From a checkpoint of a small transformer trained on Wikipedia.
Size: 11 layers, width 768, MLP 2304 squared ReLU, vocabulary 16384.
Architecture: RMSNorm before each block, rotary positions, no biases in attention or MLP, untied embeddings, local attention windows, paired heads, LayerScale, capped logits.
Each number is 128 + 32 x the weight over its row's rms, rounded and kept within 0 to 255. Layers, rows and columns count from 0. Numbers have three digits each. The size before them is the row's rms in percent of the matrix's.

# layer 5 attention output (transposed), 768x768, rms 0.0679, rows 414-435, columns 0-63
106:142154133114145140128157147030072110141125082149054125185137169096126119176109101091133134130168164121091134106136176116103155150087123143172140165089112165164125133110073108152117101077143135
108:104133141042119096094167179163143114089152109095089081124144158111091144114178152144139176193091123082123087074107071181063178121101115090082152137115138089071071203141137133089138115100087116
110:146191168118111179123171183134146147099142094158171050118079104117163110112102100158098103167144088070129129121117108147134123099088139133114072119116096123172086147071106104095131106151113159
111:163135062207117115209136084127119123141159099153094077090133150078155125093079120138189114197189141167118099116122085149168127142146134143146098131120174194166114129133118105126088108158116127
106:043115071141140112154130107157113193127152142088151166114140167117155075158074131154139162191133166158144128169153152134131072145098127119093148130091138081125141137138111119104140225144147116
106:150154136108122108108124206146147152184153087067135168169136094108080113170120108084101091177082125140132160122091119108164119132136132172151161189147164125088043168139158188137140102040123131
107:108134166148133132103139154201122146156142129103159094147165126126118118127164192138101091110156095168152129149155101115185176125113073129030105167147175105140122130127071113069163100143099113
110:071103163132087161133125162124133087142117087170127148105120134141115131113119156107167106068110061179117101106194127093051112120123068123119138159142088135150113179151126156168132085152161166
109:134096150118165093151109065112124118126141143094152156097108155160151069145142180141161153138135097144101101124083135150131181080098102169122161144132121104107147223128134139121151099121142119
109:109132158159114111075073200079151055110145103141140119140119116113113137140139162093128040088137098121092099064163118170200156096118129106121145131177140056176151153153066169164094153098138083
107:168115143155065182085104186066144140194111123101184157083121124144156102078111167122106120084136135124089117072192201107170107095140094149135107150137097095121091129085158198142132135088114100
109:117148167122141127122115105142150154142112104163126075108158132172135193083099180131087092159131095134152119128128125109156128139089155092082148154131118122175159176155118163088132143129115130
105:097134154165203067119131073118140099086133136119171106145173084149148134138099162092174130068167164061180117146132124125122121142107147173126121144097149098143104101108136071120175111136169090
105:084100149125063206137127137109123088067059164114046059138109111134162130109125126112146178161120107150182139115083090072159116136149149132183107127075167133148122058099160127147172151096193109
110:103143087167163162094115155128180169134189101117137158097149137151162109151116159132109087130154089123135135077082130137142082131094063099204142146111108147147117136153131120118135114080123192
106:104107148096140127150120093103104104128117063106135197118151108103098131081126128156107119143106094134113118126135128140167150181144126140088125118182076111145121160150116086079095180152170190
107:153133137179157160076070116110151121139108100133132053158125097086114118133120114119098153149128099121176134119110081062073108108085148084143117137107118078125184121107105128069091094117055109
105:147100162138139116104168049128098145098169124074106133141110130062139102141162081134122130165125139178168121146101204100106141139105135119134149106187130179164166097097121097145106134127094151
109:097142086124148121163154142062051138167156106142136128125086155142098110126121123114153184123146166061111135123164126108102152150146074111174098153136147102169131084096107136156078153070135156
110:088136087125093066121146145106150126134043135094137076072118117131125125144154170090167196145133095131143142107136203182115114096127122160122146159129134133169093132177097127116118076154116119
111:148077153132102101104141128167158245148152130099130106175188131108121114202084151127082031098150198127176118107117088190091126101109094116079183142110112075095172140110125106142120142077104179
106:131143108090148130155129064134143118155192180132115180152136119102096118134177107122099152104121174085163147134101157133152139107112151129169162124091110158143121097186124129135159132195135167
# layer 5 attention value, 768x768, rms 0.0823, rows 415-435, columns 0-63
108:116118175114105131084113125078181117135109137101099137102088108106135097091141121156085134090120111164148116060078112222096090132130146066123139168089166133090177162099168107141156106114136107
108:122205101156129129134096157210077134128097057063077159168095120114145129119160149179160078110043116115095145127108093065108096148118170067114118134114131139126133202134163151092128100142177130
108:152176104136110099166142130105154177182112074126112209120105077140100141096101087163131176127122159123181117118172107105182176135116110119157147127191122132131166093140185103108114168088104147
106:181146116131112094115133084110146095136159161104106123086098194097145082157128190109096170094061093153148137168152142204184099104196092165174096070156169141172070108090164143107066127129190107
108:113117088110130112102130146097136102064160184102111048080089104175117118129081105142147119166088172122197137108151142116118084150138113111148183159186118133116091130107145170082156095121137124
107:114047157150110151110125118103180103190103138147135124137201163142096177121143137153129123120104161160147111143120086128137128071185108089080128185130107115147076172109103135132111137130146129
106:183135168148101118176123196129126162162119114142086099162087182157110161033163101147153105110151119138068078100133198087164122137112136121110144137196128144145062102179117127156106125127155138
107:091065163108133102139136169116185136091103187143072149130087134162142167108122131186124195111111093131107154089128086172059125155130113118182116098107114172146171082130142125112113119131111097
108:175080131139117089095162171099154134188124098167122120171124114141134109130190132114161053178175085149110157097091072156133096132111118134153151167164088155102125107167103092127151087153150157
105:072158133163113119132156137131123155214119121131103098116122126131096123120120129132041106103134124092111094105132138129164126086100124173185154058130109160119122106138132177104166155127120122
108:083083172109103000165157137137147131114105124107169157138115168161132118166112136102088159195160102158148138116138057172132139154121176145109135168137103147163090160162118159072107136173084165
104:131144143084131121119099114152137155150142203177126091148104160153109129170100127238124140115172111207060104099117151126078154143132170121098106099015088153060142068087090073119090071118162120
107:088179093102037113128135180157101114159119169093137168165172156170125089172159172121149121125094154146127113103154162115095109133095111094091139097129078122089110118084165092151118131123165114
106:110183105142086163081109157195166127120173136141147148130122171090134162161083080121142116192103099053126118090100132135114050155067109134151199113063135172176161136149144104162145101073115130
106:158145102082139134093083191144087106119084086124158151133167152111181166113124129153136085175093178094178094118162120114152081140104168107178114102109146120145062091148086114164150053126116102
106:115132107176171122133121106072160097158114057099148107164190138160160117148163110140104111152110165159112090092171059083059113147153124128089178088111107096134172137135093105086107113125111131
108:142072169102119171104089091101124170146118098157132167178112122093112152155118178145138100207171131182107086120104140128145165089134076087103151079127070131161133111140120160099122161113071102
110:088160156155120210118099143132178102064168134118096159116039132119146152066115080095112150134113103105074089081198146130135140092152119138148103194101150139185132125129124171141088149178150140
108:127126085150145105102117097129134093089189194104177171136105127133130158106130144156113090086149116082136158155177171118106087071128090080139120076141143142136116152142173168110117069116134118
110:149125150092095093107098109165109194122168106043094161123100143078097126128108148140162041127058115181122135104142117101096104139109101189098112145136156119126137115106196142121130167104115138
104:113144139128167094126083084119136181130120175082164136149173128121155144121159106127154188105160128155132099122178198152171175081140132155126170147098082069125178136137140119091108103149139116